Weights of a small GPT-style language model, trained from scratch on English Wikipedia.
Architecture: RMSNorm before each block, rotary positions, normalized queries and keys.
Training: a variant of Muon for these matrices, 138M tokens.
Each number is 50 + 12 x the weight over its row's rms, rounded and kept within 0 to 99. Layers, rows and columns count from 0. The size before them is the row's rms in percent of the matrix's.

# down: layer 7 MLP down (transposed), 448x160, rms 0.158, rows 97-125, columns 80-159
# gate: layer 7 MLP gate, 448x160, rms 0.161, rows 98-125, columns 80-159
# up: layer 7 MLP up, 448x160, rms 0.168, rows 98-125, columns 80-159
down97 099:46 39 45 58 54 50 14 59 45 46 68 66 70 57 46 52 57 37 52 54 44 52 50 55 54 67 64 57 53 52 60 22 49 36 68 65 54 58 43 27 61 54 23 44 66 64 43 51 39 38 31 46 39 41 27 63 52 64 54 36 52 81 39 40 48 48 47 52 48 58 65 22 50 73 49 67 34 58 42 69
gate98 103:43 36 43 54 43 45 36 31 42 49 70 46 60 56 34 33 58 52 58 68 54 44 63 62 32 43 74 60 40 63 71 40 40 30 70 44 57 53 57 43 31 72 40 45 40 54 45 64 21 64 53 55 50 49 50 52 38 49 52 41 54 60 75 56 51 30 74 48 48 44 51 64 52 36 87 34 48 56 42 63
up98 103:22 32 38 53 33 50 33 41 52 30 26 46 54 56 31 49 40 67 55 68 62 64 50 65 44 42 46 12 50 35 25 52 42 28 60 46 55 60 53 56 58 40 49 42 56 49 51 47 44 70 65 36 50 71 63 53 52 54 38 40 65 35 57 43 57 69 33 55 35 38 53 62 63 56 47 43 59 48 44 52
down98 103:44 35 30 57 32 57 64 36 37 48 64 54 64 40 50 66 71 26 46 54 37 58 59 64 48 65 47 28 48 55 50 39 51 49 42 57 67 62 35 29 47 63 52 48 70 53 38 42 36 71 50 70 56 74 65 54 43 41 40 46 52 43 62 52 57 57 42 10 57 38 39 51 60 60 61 66 33 67 57 45
gate99 101:21 27 55 52 36 45 50 55 55 52 27 58 42 36 54 31 41 55 57 42 32 51 58 49 63 54 49 46 44 25 45 45 51 47 29 48 58 43 45 44 50 53 50 60 68 43 49 39 47 51 45 62 67 35 33 35 55 63 21 26 62 45 62 63 61 48 49 59 58 67 34 67 24 72 45 62 34 33 29 43
up99 100:38 53 57 59 60 45 47 40 54 52 46 62 66 73 45 56 43 71 55 58 62 58 50 45 40 58 60 59 63 29 67 35 70 31 31 47 61 50 62 36 48 77 55 73 57 65 54 62 61 62 36 56 39 33 57 49 53 42 39 65 48 58 34 51 59 62 81 62 46 55 43 45 28 63 46 52 84 76 34 60
down99 103:40 64 59 48 54 55 54 43 66 49 48 53 37 63 62 43 44 34 59 56 49 47 58 49 42 61 64 61 56 56 52 56 57 32 47 45 43 65 44 48 59 58 40 59 48 49 53 34 70 59 25 81 56 57 32 48 37 29 57 48 70 65 46 66 44 58 64 43 46 37 66 74 35 48 46 57 54 75 59 64
gate100 099:53 49 47 72 55 57 55 70 28 38 49 33 60 55 62 52 36 79 52 55 65 56 35 44 51 70 69 41 66 56 49 30 49 50 46 65 42 40 55 50 54 53 51 28 39 59 50 64 53 42 43 48 71 76 72 56 50 44 52 58 71 56 60 52 29 59 48 60 58 75 45 46 31 53 46 63 49 52 74 44
up100 096:53 56 49 67 53 74 53 60 32 42 41 68 29 42 59 64 42 59 62 29 46 55 48 55 37 53 57 44 50 54 79 65 50 40 58 62 67 50 60 55 58 49 54 34 63 43 60 51 41 57 68 56 32 59 67 33 46 44 38 46 45 85 49 41 37 54 30 20 29 54 52 43 52 56 56 40 42 36 61 49
down100 102:45 50 46 58 50 66 43 56 45 31 43 57 53 37 61 55 70 39 47 40 50 52 56 54 58 51 42 52 48 56 51 67 69 55 37 59 54 63 44 44 36 48 69 62 63 33 48 54 57 31 57 65 42 61 55 49 43 34 50 58 45 43 54 10 41 39 32 31 39 41 41 31 60 72 27 38 51 48 51 43
gate101 099:46 29 43 42 70 49 39 58 59 41 40 48 57 30 54 24 54 43 54 48 50 42 50 54 59 37 46 55 66 58 67 48 47 47 33 49 47 53 43 44 53 53 29 38 59 67 33 36 60 66 48 34 43 33 30 40 44 48 61 49 55 54 51 66 47 66 50 68 55 46 57 47 67 39 54 55 54 15 45 42
up101 094:61 41 69 42 46 65 41 33 34 27 45 33 39 46 59 27 46 44 47 32 53 61 36 49 37 68 69 28 48 61 31 68 30 53 31 43 55 47 46 41 52 59 43 20 37 58 45 37 39 45 65 43 55 67 75 39 46 53 62 48 31 56 54 25 53 51 48 47 48 55 43 70 64 60 68 57 49 76 31 36
down101 101:54 38 72 65 54 51 41 53 41 61 68 42 70 75 37 43 38 39 59 50 54 64 48 54 53 45 35 57 57 59 58 58 42 54 54 61 49 63 17 86 51 42 39 45 54 72 49 36 44 66 47 53 57 42 42 80 59 40 53 58 61 47 38 48 45 39 45 25 57 44 79 68 58 63 50 52 46 46 57 69
gate102 103:36 46 53 51 35 51 48 52 53 54 36 61 31 50 62 63 41 49 50 39 53 64 47 50 55 46 73 52 30 47 44 59 41 41 44 52 27 48 63 30 24 45 53 19 49 62 40 57 48 49 48 54 77 41 63 50 23 44 53 31 38 31 45 26 29 56 43 47 47 67 56 49 65 79 55 66 35 53 73 48
up102 102:56 48 40 35 64 63 33 48 66 56 74 53 59 51 67 59 48 50 38 42 35 32 32 34 69 46 32 46 43 40 41 61 56 33 62 50 62 39 42 49 56 47 53 43 24 63 45 63 72 54 57 45 62 38 61 67 47 49 62 40 48 45 52 44 53 60 56 38 50 64 36 30 48 24 57 53 39 60 46 52
down102 101:49 44 57 39 34 52 39 52 54 64 45 41 29 55 61 66 49 37 20 72 50 38 67 36 48 52 59 42 44 48 45 65 60 63 80 44 48 55 38 50 48 49 52 32 60 44 55 40 50 69 58 53 50 58 49 24 20 42 33 53 61 69 35 67 36 59 23 31 35 54 53 37 50 77 44 66 59 56 52 42
gate103 111:33 57 64 32 59 55 60 79 39 62 47 65 52 51 41 62 49 69 53 40 46 30 60 36 37 43 52 36 47 44 54 48 37 29 57 54 49 37 33 86 36 61 54 52 32 53 46 57 55 56 50 41 67 42 65 72 40 54 37 68 52 42 36 47 56 31 63 55 24 49 35 46 40 51 51 62 47 49 54 54
up103 101:62 49 37 33 22 45 46 46 39 57 35 66 52 51 65 32 84 32 50 56 45 27 52 41 68 50 52 48 30 36 58 63 51 78 40 39 56 41 50 59 48 53 32 60 65 47 63 59 37 57 46 48 37 45 59 56 30 46 53 54 54 55 38 48 34 73 48 65 37 48 58 60 34 50 55 51 40 46 46 54
down103 104:63 45 41 44 42 63 56 44 72 58 54 52 40 32 37 35 61 37 54 49 45 46 35 54 61 48 52 45 39 25 60 60 75 48 44 46 31 49 62 33 52 51 59 44 54 43 69 48 51 46 56 55 34 56 57 55 78 49 47 46 43 43 64 26 51 48 49 45 43 63 51 41 57 01 58 43 43 53 29 48
gate104 098:56 57 55 41 55 40 67 45 50 38 60 38 62 67 44 42 64 49 65 50 56 38 24 69 24 29 60 54 58 41 34 36 55 56 51 51 57 39 54 54 51 48 42 70 33 49 58 18 57 50 50 39 59 49 39 47 53 55 40 36 47 58 60 34 65 37 71 37 50 65 47 25 48 49 54 55 56 45 65 48
up104 098:44 52 63 55 40 59 46 32 62 47 42 56 32 53 43 70 50 62 32 45 72 65 43 54 39 63 34 43 38 86 64 29 44 54 59 49 49 35 53 54 58 42 35 58 74 54 49 46 45 66 62 42 40 36 37 55 62 35 57 49 70 69 42 28 49 36 49 65 52 52 50 35 50 53 39 50 28 51 55 69
down104 099:46 63 59 45 38 64 40 50 61 38 45 42 50 78 35 41 47 55 18 60 47 58 40 46 35 43 36 22 43 47 39 41 59 44 72 62 60 44 61 51 43 29 30 62 31 50 58 49 50 80 35 42 44 32 61 65 72 47 57 59 48 64 42 47 50 44 56 64 51 55 43 46 67 61 54 59 40 34 29 77
gate105 100:42 38 78 44 69 67 51 50 51 58 46 88 57 50 69 59 51 77 53 51 55 42 44 67 56 33 35 53 48 41 49 43 47 44 54 71 53 47 57 49 31 38 72 60 56 46 42 71 48 59 70 67 30 20 63 54 50 57 62 56 77 62 62 44 58 51 27 55 60 36 36 58 69 51 54 29 62 38 47 58
up105 098:43 47 61 44 36 47 44 50 36 71 42 35 56 30 68 49 52 43 67 60 38 36 42 46 77 35 39 57 78 59 49 52 48 45 43 72 58 33 50 54 46 46 47 41 84 72 26 53 32 46 55 59 32 39 57 48 37 30 57 63 60 45 46 55 46 64 60 60 57 54 57 19 61 45 30 58 40 42 52 31
down105 097:57 45 59 61 63 43 31 46 42 72 37 65 52 46 51 49 58 62 55 31 40 51 47 56 55 59 47 48 45 45 50 51 58 39 38 43 45 79 43 52 45 60 47 15 64 35 65 46 79 58 42 74 44 66 55 53 33 36 59 27 50 57 45 26 48 42 60 58 50 41 62 61 50 41 36 59 28 40 45 50
gate106 098:36 64 35 82 31 58 41 63 40 70 54 42 40 51 56 39 41 42 67 65 53 37 45 56 47 59 73 37 60 54 36 43 35 41 60 64 39 44 40 51 33 41 34 35 49 44 50 42 58 29 32 69 45 46 56 53 41 61 70 44 29 62 62 49 52 63 41 62 45 50 64 52 55 45 48 53 32 50 51 36
up106 100:51 73 50 62 34 67 39 49 45 58 30 38 58 60 42 27 57 61 59 48 26 50 60 36 37 55 63 48 62 56 48 53 43 70 44 46 46 47 66 34 38 21 59 45 66 46 46 76 61 37 39 65 48 56 45 26 37 49 52 44 38 64 75 38 41 61 61 46 43 60 59 33 29 54 42 28 59 64 45 46
down106 098:50 56 24 66 52 33 48 58 58 41 56 54 32 59 73 57 57 48 47 48 35 47 63 40 51 48 45 57 63 50 50 55 63 43 35 27 56 48 52 62 58 17 55 68 60 57 55 46 58 45 38 51 54 31 65 23 50 58 33 59 55 56 63 29 51 39 27 61 43 30 38 48 60 48 43 53 49 59 37 51
gate107 110:38 59 42 41 54 34 61 61 47 52 48 62 52 47 26 41 38 51 44 75 51 29 34 55 27 58 67 63 75 35 44 47 43 64 65 51 58 59 46 50 60 40 41 41 52 51 36 56 52 42 38 42 46 50 56 40 33 47 62 61 66 69 65 40 41 47 33 50 54 34 60 48 57 46 53 46 35 50 70 29
up107 105:71 52 72 50 31 54 64 62 54 54 73 55 49 46 56 42 33 46 66 39 53 62 32 56 53 53 45 36 52 68 61 48 44 37 60 42 50 57 40 65 39 57 33 72 50 43 50 39 16 40 55 54 62 54 39 53 57 56 53 29 62 44 42 59 53 50 64 44 61 59 68 28 41 44 60 51 38 69 31 54
down107 106:37 57 56 49 35 37 41 51 53 57 48 51 43 51 44 58 70 65 61 37 32 34 45 58 81 43 47 33 49 61 58 49 46 54 54 37 44 34 57 55 55 47 55 53 42 49 24 54 66 38 90 35 39 52 43 67 61 65 36 51 39 43 48 38 48 47 52 48 29 58 50 39 57 51 37 57 31 54 50 73
gate108 090:63 55 47 66 46 64 47 52 64 41 58 51 44 35 36 61 43 59 58 28 73 55 65 20 53 50 40 67 61 37 43 46 60 46 42 68 59 53 54 73 52 70 57 45 44 49 71 42 68 41 54 60 51 44 44 40 48 50 49 62 43 52 76 61 69 44 39 44 46 62 39 82 45 50 24 41 47 48 53 59
up108 101:58 47 65 45 54 45 41 33 56 71 73 56 38 40 42 32 43 56 57 60 64 36 64 62 42 61 44 60 57 31 67 47 44 53 53 38 54 54 42 32 43 33 41 38 27 52 39 62 67 42 21 40 48 52 45 78 74 46 56 52 25 61 37 53 69 41 41 45 51 49 55 55 47 50 35 49 40 50 72 58
down108 099:61 66 44 30 41 44 47 41 30 60 49 51 83 43 48 33 29 54 40 32 51 54 22 62 66 52 56 47 63 46 55 55 52 52 42 49 38 38 56 75 35 46 48 49 58 46 55 45 38 24 56 51 28 33 44 26 49 60 45 61 50 50 36 70 44 37 53 30 27 39 70 30 60 30 52 43 74 67 69 64
gate109 095:73 47 41 52 58 63 61 47 66 29 53 53 30 46 65 61 43 42 58 33 46 49 36 60 42 51 67 47 30 58 51 39 65 56 44 46 63 59 81 54 46 47 53 53 55 37 59 64 65 44 57 50 51 63 42 31 49 42 34 38 61 49 48 45 57 50 59 24 51 62 73 60 66 59 21 45 51 47 74 35
up109 098:42 49 37 64 45 46 49 59 59 44 67 31 69 54 63 41 64 73 55 48 49 48 66 44 51 32 56 37 43 39 56 50 60 57 34 63 64 47 42 52 45 38 49 18 58 58 59 44 48 54 64 37 65 40 55 55 48 53 57 58 45 43 70 60 51 25 36 41 51 46 57 61 35 49 72 54 26 37 38 46
down109 095:65 37 52 43 44 56 47 57 38 58 65 55 61 49 80 54 59 60 38 52 67 47 68 41 40 29 48 59 63 51 54 44 66 48 43 46 49 49 76 33 62 43 53 34 59 50 41 67 60 48 74 52 34 38 50 51 72 63 61 42 39 31 62 54 62 49 46 53 47 54 53 26 50 56 42 68 50 44 60 54
gate110 104:31 72 35 44 49 51 49 51 42 59 39 28 49 65 69 68 53 57 45 40 78 67 43 51 41 37 32 73 59 32 23 50 44 59 53 64 45 43 38 54 55 60 44 37 40 56 31 19 60 65 37 66 38 45 41 50 58 52 63 40 50 40 68 45 37 42 32 52 49 37 73 63 38 52 44 63 53 42 56 35
up110 101:43 47 37 43 45 37 44 42 65 47 63 60 47 27 53 35 70 53 52 55 43 54 40 38 50 35 37 77 61 67 60 74 50 55 45 56 54 69 60 48 53 51 52 58 44 46 41 53 55 47 57 47 38 48 52 43 74 64 29 48 45 46 42 68 65 41 45 41 48 53 51 35 58 51 23 56 34 66 39 36
down110 105:42 46 58 41 44 43 53 59 34 43 61 52 77 56 28 34 51 41 53 45 23 36 54 39 39 54 59 50 67 55 26 37 40 50 70 62 61 40 54 69 58 57 41 38 52 36 30 48 36 47 62 48 58 46 75 54 56 35 68 38 39 31 47 51 52 30 47 56 69 53 70 36 59 36 53 18 60 63 53 62
gate111 095:21 39 57 64 52 29 50 61 60 50 37 33 68 62 40 48 35 59 72 38 49 52 35 41 41 56 29 61 37 51 36 31 49 40 64 41 53 45 40 72 42 68 51 27 48 71 57 43 54 64 59 57 43 55 52 48 44 65 56 51 56 35 36 60 46 37 63 62 42 60 39 54 38 35 51 63 61 66 64 47
up111 096:47 60 37 65 57 30 61 34 48 58 24 55 34 56 25 43 33 51 42 50 45 56 47 51 46 40 34 29 46 42 69 60 49 52 31 77 44 47 50 66 41 66 52 24 53 65 59 41 40 60 47 65 44 49 43 71 32 45 55 70 48 58 57 24 65 56 46 58 65 43 40 56 57 49 56 63 41 47 47 41
down111 093:63 59 62 45 56 21 50 33 59 42 35 45 44 57 46 63 45 44 58 47 46 35 56 41 48 42 64 26 52 38 39 41 51 59 45 60 37 68 65 50 35 79 88 36 55 33 63 46 52 62 44 62 62 37 51 49 44 31 59 60 47 35 40 45 50 38 41 47 62 35 56 64 42 60 62 27 29 48 14 63
gate112 101:64 43 60 29 41 63 49 56 48 60 36 60 31 37 36 43 57 47 45 67 45 23 59 40 54 54 37 39 50 38 57 47 13 67 51 67 70 64 51 42 37 66 62 40 61 67 40 70 59 25 26 46 55 64 51 50 45 69 52 52 75 69 44 53 41 54 62 60 46 36 53 41 44 64 63 49 28 51 57 65
up112 105:42 41 54 56 40 65 35 50 33 50 87 51 47 55 61 49 68 35 57 43 48 61 45 39 39 46 56 58 33 47 48 66 67 53 31 55 56 30 22 60 51 53 55 57 68 74 45 37 36 61 46 55 47 63 68 67 28 54 57 32 82 51 30 53 47 43 36 38 46 50 45 42 62 34 34 61 44 68 54 63
down112 105:61 65 43 60 33 51 58 45 49 52 36 60 50 51 51 53 15 64 48 54 38 56 66 49 46 43 52 42 46 42 70 52 47 57 57 50 45 60 30 58 52 49 54 54 49 48 49 56 46 49 54 45 33 35 59 26 48 45 57 33 43 46 64 51 39 37 46 71 38 55 40 33 37 39 29 45 51 27 37 52
gate113 103:50 45 55 58 58 38 55 64 51 64 42 49 61 53 55 77 30 33 46 60 66 32 38 39 38 43 50 51 64 40 33 54 37 61 50 31 42 60 50 48 60 76 54 46 53 48 67 41 52 62 64 47 45 61 51 74 62 51 62 64 44 57 96 31 61 42 67 54 54 44 57 52 56 54 36 58 44 85 54 53
up113 103:51 58 20 46 49 48 66 48 47 52 60 71 27 60 54 43 62 58 51 48 55 56 55 42 57 45 38 59 36 52 44 41 54 31 33 29 48 55 55 40 57 49 34 29 42 41 32 56 60 60 51 54 62 66 56 49 46 41 43 37 20 63 53 50 58 40 45 66 38 52 42 49 31 38 47 39 39 43 40 53
down113 101:62 57 40 41 49 55 48 53 43 49 55 37 68 56 55 29 43 65 44 58 48 70 60 44 53 25 67 77 32 46 68 64 39 44 53 59 49 46 46 57 54 28 54 55 56 22 58 79 62 54 44 53 54 52 66 56 56 59 60 46 55 67 25 42 54 24 44 63 31 60 39 43 38 36 49 38 56 33 21 42
gate114 093:39 53 70 60 62 29 30 68 50 65 55 38 47 58 57 25 39 49 43 55 55 54 31 47 39 31 50 29 65 48 66 39 46 59 46 38 54 47 43 47 61 58 40 56 62 45 65 42 59 43 50 14 49 36 64 38 57 75 52 48 39 52 49 28 37 53 57 52 44 46 56 51 34 41 34 19 47 55 71 43
up114 100:39 40 54 52 50 37 40 45 51 69 60 47 61 51 62 42 28 30 55 58 52 64 47 86 63 51 45 68 65 49 35 71 62 44 58 47 68 48 62 39 49 56 61 76 46 80 41 63 46 47 41 33 28 65 77 37 31 44 47 52 60 55 32 62 45 42 48 48 66 45 29 26 42 56 52 52 53 56 70 39
down114 097:40 70 84 53 43 33 40 51 58 62 77 47 37 54 54 43 45 47 51 54 60 55 32 38 70 57 33 44 71 58 31 67 57 31 63 49 81 47 33 56 70 49 35 48 42 52 59 61 56 53 54 46 35 66 34 48 57 74 48 49 49 71 45 44 35 56 45 47 45 52 68 48 30 71 62 36 50 57 46 69
gate115 101:56 50 45 71 50 59 44 47 66 46 36 33 22 54 66 51 58 57 64 58 61 50 78 43 44 43 52 31 58 37 63 49 56 49 49 39 64 37 60 45 47 59 42 58 28 39 61 45 50 59 56 70 26 59 38 63 36 27 84 36 58 17 45 47 60 59 34 58 44 36 47 58 51 60 46 71 42 71 66 47
up115 096:55 47 58 58 71 52 50 46 57 54 68 41 67 26 52 63 50 60 53 43 62 53 40 64 59 52 49 71 68 26 62 33 17 43 46 37 33 50 39 44 29 48 35 64 41 51 52 69 49 54 71 59 35 50 48 53 54 51 47 70 56 35 49 61 52 38 41 61 57 72 48 52 52 41 53 30 42 45 51 37
down115 100:61 62 48 34 51 48 53 55 61 49 57 52 71 55 46 45 49 34 49 27 48 27 56 45 45 55 68 34 58 43 46 48 37 58 59 42 49 46 43 30 38 61 56 50 48 15 68 63 62 58 45 74 56 53 39 60 36 47 73 28 44 39 46 38 50 54 37 49 51 51 71 46 46 52 46 63 53 48 55 45
gate116 101:41 54 35 52 39 34 44 53 52 51 66 56 68 50 47 05 53 52 71 48 29 40 54 50 31 42 36 36 31 65 49 80 32 59 60 40 38 37 60 57 43 47 45 52 56 30 35 43 38 40 45 58 32 42 48 30 51 54 47 52 47 38 48 29 30 41 43 55 51 58 54 49 57 45 60 33 52 47 56 49
up116 100:59 66 79 66 65 59 67 41 33 54 39 28 62 52 62 28 45 28 62 52 49 55 73 64 63 38 46 63 75 55 47 59 60 53 31 50 60 42 56 57 45 52 66 57 49 53 43 51 33 26 50 33 49 71 39 49 67 46 62 38 32 54 45 25 45 41 57 48 60 58 43 44 65 64 60 41 38 56 57 55
down116 099:47 68 76 58 39 49 59 35 39 35 30 32 64 58 71 24 44 58 61 28 58 53 61 50 45 46 65 54 64 62 35 53 40 68 67 56 50 37 52 51 59 51 72 48 59 59 47 57 29 51 57 46 56 35 42 31 74 64 40 47 31 56 43 41 30 41 55 54 63 52 38 32 56 70 61 55 42 43 45 44
gate117 102:52 44 35 53 56 53 69 61 57 56 38 53 83 48 53 31 51 44 79 28 55 45 45 52 61 42 48 47 54 71 42 50 52 68 62 49 45 52 51 42 41 48 58 45 80 36 60 63 35 37 45 54 58 65 62 29 60 48 50 43 31 31 53 56 72 53 35 56 61 74 62 37 29 60 67 45 49 51 51 47
up117 103:53 56 64 57 69 53 43 41 52 58 67 49 40 53 65 39 55 60 37 53 57 57 55 48 44 50 69 67 30 39 48 52 60 44 52 51 47 60 64 54 59 63 44 42 58 48 56 32 38 29 46 65 53 42 57 44 47 59 53 48 70 37 84 16 54 32 33 37 36 60 58 49 32 49 31 56 39 62 53 39
down117 103:45 41 65 67 47 48 49 42 58 55 40 29 30 51 44 62 77 55 45 46 84 30 57 48 34 58 53 38 22 50 65 41 37 67 66 45 32 50 63 69 39 56 38 38 77 66 42 61 56 35 59 67 56 54 47 63 45 53 53 51 65 43 69 62 57 53 27 52 48 37 51 33 39 27 35 75 61 41 41 60
gate118 089:43 49 47 83 51 32 46 40 64 39 59 49 51 52 44 58 30 48 37 44 54 53 51 44 41 51 40 40 37 53 55 49 38 41 40 69 46 42 60 60 47 49 51 69 25 21 37 56 50 63 45 60 41 53 33 51 45 60 48 46 36 60 58 49 39 58 43 45 35 54 42 38 44 37 79 46 47 56 43 68
up118 092:63 39 49 65 57 49 38 57 44 48 28 44 53 44 44 53 70 46 76 39 32 39 55 26 38 59 54 62 49 52 39 59 43 37 57 59 48 38 38 63 67 59 57 34 58 42 42 59 49 42 64 52 54 58 49 47 47 68 64 37 39 49 72 72 75 52 36 56 58 53 38 67 88 69 36 52 41 55 38 21
down118 101:72 54 33 44 61 49 48 50 58 48 42 55 69 31 53 67 75 53 46 76 59 55 54 39 40 42 58 52 56 55 46 60 68 47 42 53 53 41 38 70 52 43 52 45 64 24 37 61 35 63 56 44 70 50 56 38 28 77 71 37 64 55 46 51 60 50 23 57 62 43 51 74 47 99 30 39 54 67 51 31
gate119 108:81 62 46 34 54 46 45 39 32 44 33 52 56 57 34 52 54 43 45 32 77 53 58 45 42 42 56 45 57 56 50 52 58 53 44 54 47 44 53 29 50 42 68 62 27 50 37 42 36 54 40 35 61 32 32 44 48 48 35 70 52 46 61 63 62 42 62 43 67 61 48 56 46 61 62 10 56 47 55 35
up119 100:59 64 66 48 61 26 70 35 60 54 29 38 50 50 59 47 71 57 60 33 49 57 38 29 43 36 60 49 44 41 32 41 67 61 39 38 50 66 49 42 57 24 59 46 49 66 46 47 35 67 61 40 30 42 53 63 43 41 44 67 61 52 65 51 46 52 54 33 35 45 51 29 58 48 58 54 49 46 63 32
down119 100:49 56 70 32 57 28 57 66 45 46 36 71 47 61 30 56 30 60 56 36 66 63 44 55 43 60 29 47 37 44 46 57 48 51 58 39 49 48 56 44 40 50 49 57 50 31 53 66 45 30 64 43 51 71 29 66 50 58 50 39 59 40 72 56 45 43 45 36 38 61 38 54 48 50 53 30 39 54 44 48
gate120 103:38 46 69 53 38 45 71 46 63 44 60 47 35 47 48 31 35 30 66 60 54 65 73 28 41 56 50 49 67 50 60 75 50 56 51 74 37 75 56 74 53 56 45 57 60 48 52 43 49 78 50 48 33 72 52 42 58 67 44 36 49 44 51 57 47 51 48 29 49 31 34 42 32 59 34 53 49 65 44 72
up120 100:45 73 65 52 41 40 47 37 55 31 65 34 66 30 22 69 43 35 41 68 58 60 30 40 51 54 30 55 45 55 40 57 44 58 53 45 38 42 57 55 29 42 22 44 70 61 52 29 37 76 43 52 43 44 67 54 29 33 58 71 49 49 60 54 52 57 37 51 54 56 49 50 58 27 71 63 55 48 40 46
down120 107:56 48 56 67 45 58 61 72 33 71 46 36 51 65 25 50 52 32 45 70 38 48 61 68 42 48 44 52 55 59 75 41 36 48 51 45 45 56 42 65 49 47 54 50 48 41 51 57 70 43 73 57 41 39 36 61 45 50 43 41 40 64 43 57 49 48 45 70 49 31 64 21 60 61 41 73 54 35 36 43
gate121 098:51 53 82 45 87 60 56 45 42 53 35 34 60 59 49 50 49 51 35 14 61 63 52 56 52 35 52 56 55 56 55 52 68 64 43 39 72 60 48 34 60 62 46 63 59 30 57 36 37 48 34 58 48 36 55 33 38 46 57 30 68 33 46 48 49 51 61 65 64 74 46 48 40 38 48 54 28 41 60 56
up121 095:72 47 49 60 48 53 44 42 53 51 48 53 59 73 68 35 54 48 49 65 54 62 50 47 29 36 31 35 71 74 51 29 47 48 37 66 18 46 59 43 20 45 53 45 56 44 58 34 47 70 61 36 64 59 32 52 47 47 57 42 72 42 65 52 64 44 66 32 68 42 58 45 46 41 53 43 59 58 50 67
down121 101:40 47 64 52 47 36 36 64 44 27 55 34 64 46 40 61 30 36 51 41 44 56 54 61 37 41 50 36 40 52 45 41 49 62 49 40 50 45 48 35 60 66 76 43 47 51 72 57 39 40 45 55 63 46 46 44 50 59 67 59 52 44 64 53 30 61 64 49 68 48 57 64 38 71 55 52 75 49 31 55
gate122 100:42 38 35 41 36 44 47 43 56 36 35 41 59 41 20 51 60 42 53 50 50 29 69 64 32 51 57 49 32 31 54 47 51 64 65 41 30 45 48 53 40 34 50 44 41 39 66 65 58 53 25 50 54 43 47 42 53 62 39 44 52 68 31 18 28 47 60 51 47 67 69 56 43 44 81 53 49 53 44 26
up122 099:49 43 54 54 43 51 47 64 57 59 71 49 55 51 64 44 46 36 63 57 67 68 47 35 48 44 54 32 54 49 55 27 59 50 41 42 33 33 49 59 58 61 53 17 44 37 52 64 66 35 37 64 45 66 66 56 42 63 33 54 61 64 45 42 47 64 41 45 41 53 58 47 45 49 53 50 52 49 56 33
down122 100:40 70 60 57 55 68 45 55 34 46 40 33 33 37 64 52 51 52 60 43 55 61 24 51 50 50 54 40 43 47 46 59 40 35 45 56 56 60 44 66 63 43 58 51 52 49 59 41 47 58 50 58 38 65 68 55 49 46 56 58 56 64 58 44 35 28 56 49 58 49 49 16 63 36 55 33 69 45 39 85
gate123 111:26 47 62 58 55 50 47 67 45 53 48 50 56 55 60 39 48 46 67 50 63 45 47 56 63 40 59 37 32 38 50 38 52 35 35 52 54 63 66 40 73 52 43 57 51 76 33 51 48 53 55 40 44 29 47 36 48 36 67 61 55 32 67 29 30 46 66 52 56 70 47 19 45 44 36 82 43 32 43 59
up123 105:36 34 73 51 33 60 49 51 36 41 49 52 35 39 52 35 63 49 51 48 50 36 36 56 67 57 59 32 70 58 35 35 31 28 58 43 62 41 48 40 71 53 45 73 48 82 38 56 64 59 63 62 39 44 71 32 65 43 59 55 40 26 62 62 59 67 42 48 62 49 55 47 73 31 57 66 70 51 55 60
down123 103:56 48 65 48 36 67 26 63 42 66 49 63 34 31 56 43 52 40 72 32 52 37 60 51 49 43 60 29 55 48 47 64 65 46 47 49 47 29 85 40 77 36 55 59 75 63 58 65 62 35 40 66 58 62 47 45 51 48 57 43 60 38 57 38 62 72 33 45 50 35 67 51 67 26 41 50 64 37 57 52
gate124 105:51 32 74 47 41 43 41 37 51 48 59 48 73 52 37 66 43 53 65 54 58 50 45 52 68 36 53 49 48 51 51 59 38 54 54 59 64 71 44 58 36 44 14 56 51 17 52 66 63 50 52 54 36 63 39 36 55 40 52 50 49 50 52 63 39 29 57 67 43 51 45 43 14 46 45 51 49 63 41 61
up124 104:51 24 51 34 61 53 53 30 26 35 52 38 56 50 50 55 61 30 60 44 21 61 61 51 57 47 46 53 46 58 44 57 50 56 45 52 44 63 55 53 32 57 57 34 19 49 48 46 51 46 44 66 66 63 57 45 57 27 61 60 33 33 52 38 49 37 35 32 50 63 44 69 47 73 24 32 52 59 43 30
down124 102:68 40 33 37 57 80 47 32 51 58 58 37 68 52 51 47 50 37 79 40 53 72 53 65 29 54 78 46 48 56 39 57 55 55 67 38 62 47 57 76 51 28 65 74 53 42 41 54 43 59 61 66 36 54 83 41 59 54 45 36 27 39 48 53 41 39 46 38 46 58 24 56 40 40 40 31 62 56 48 51
gate125 086:39 49 42 43 51 50 18 50 32 56 32 37 39 28 41 39 57 36 55 57 54 51 42 52 48 45 47 64 51 57 56 55 59 57 66 47 45 59 43 68 37 54 56 26 50 61 26 67 38 57 57 39 43 49 62 46 68 62 45 42 44 46 34 62 64 41 61 45 51 62 56 53 36 61 44 64 59 43 53 49
up125 095:44 48 62 63 64 25 53 70 52 60 51 57 61 41 52 48 27 46 52 49 67 38 65 41 37 38 43 36 38 60 73 57 47 50 36 58 49 54 61 61 42 51 52 61 62 49 80 81 44 44 40 42 54 51 51 14 42 48 39 28 67 73 80 45 64 50 28 49 59 46 72 46 61 33 60 29 53 39 67 47
down125 101:65 49 43 32 53 35 28 58 51 33 41 54 38 36 63 46 58 46 39 67 46 58 68 68 58 61 52 39 56 42 41 41 41 43 51 50 35 89 52 53 48 46 66 48 76 63 43 30 54 47 47 52 42 56 52 67 52 64 30 67 52 57 40 63 54 58 47 52 47 43 45 52 40 99 38 39 73 60 49 68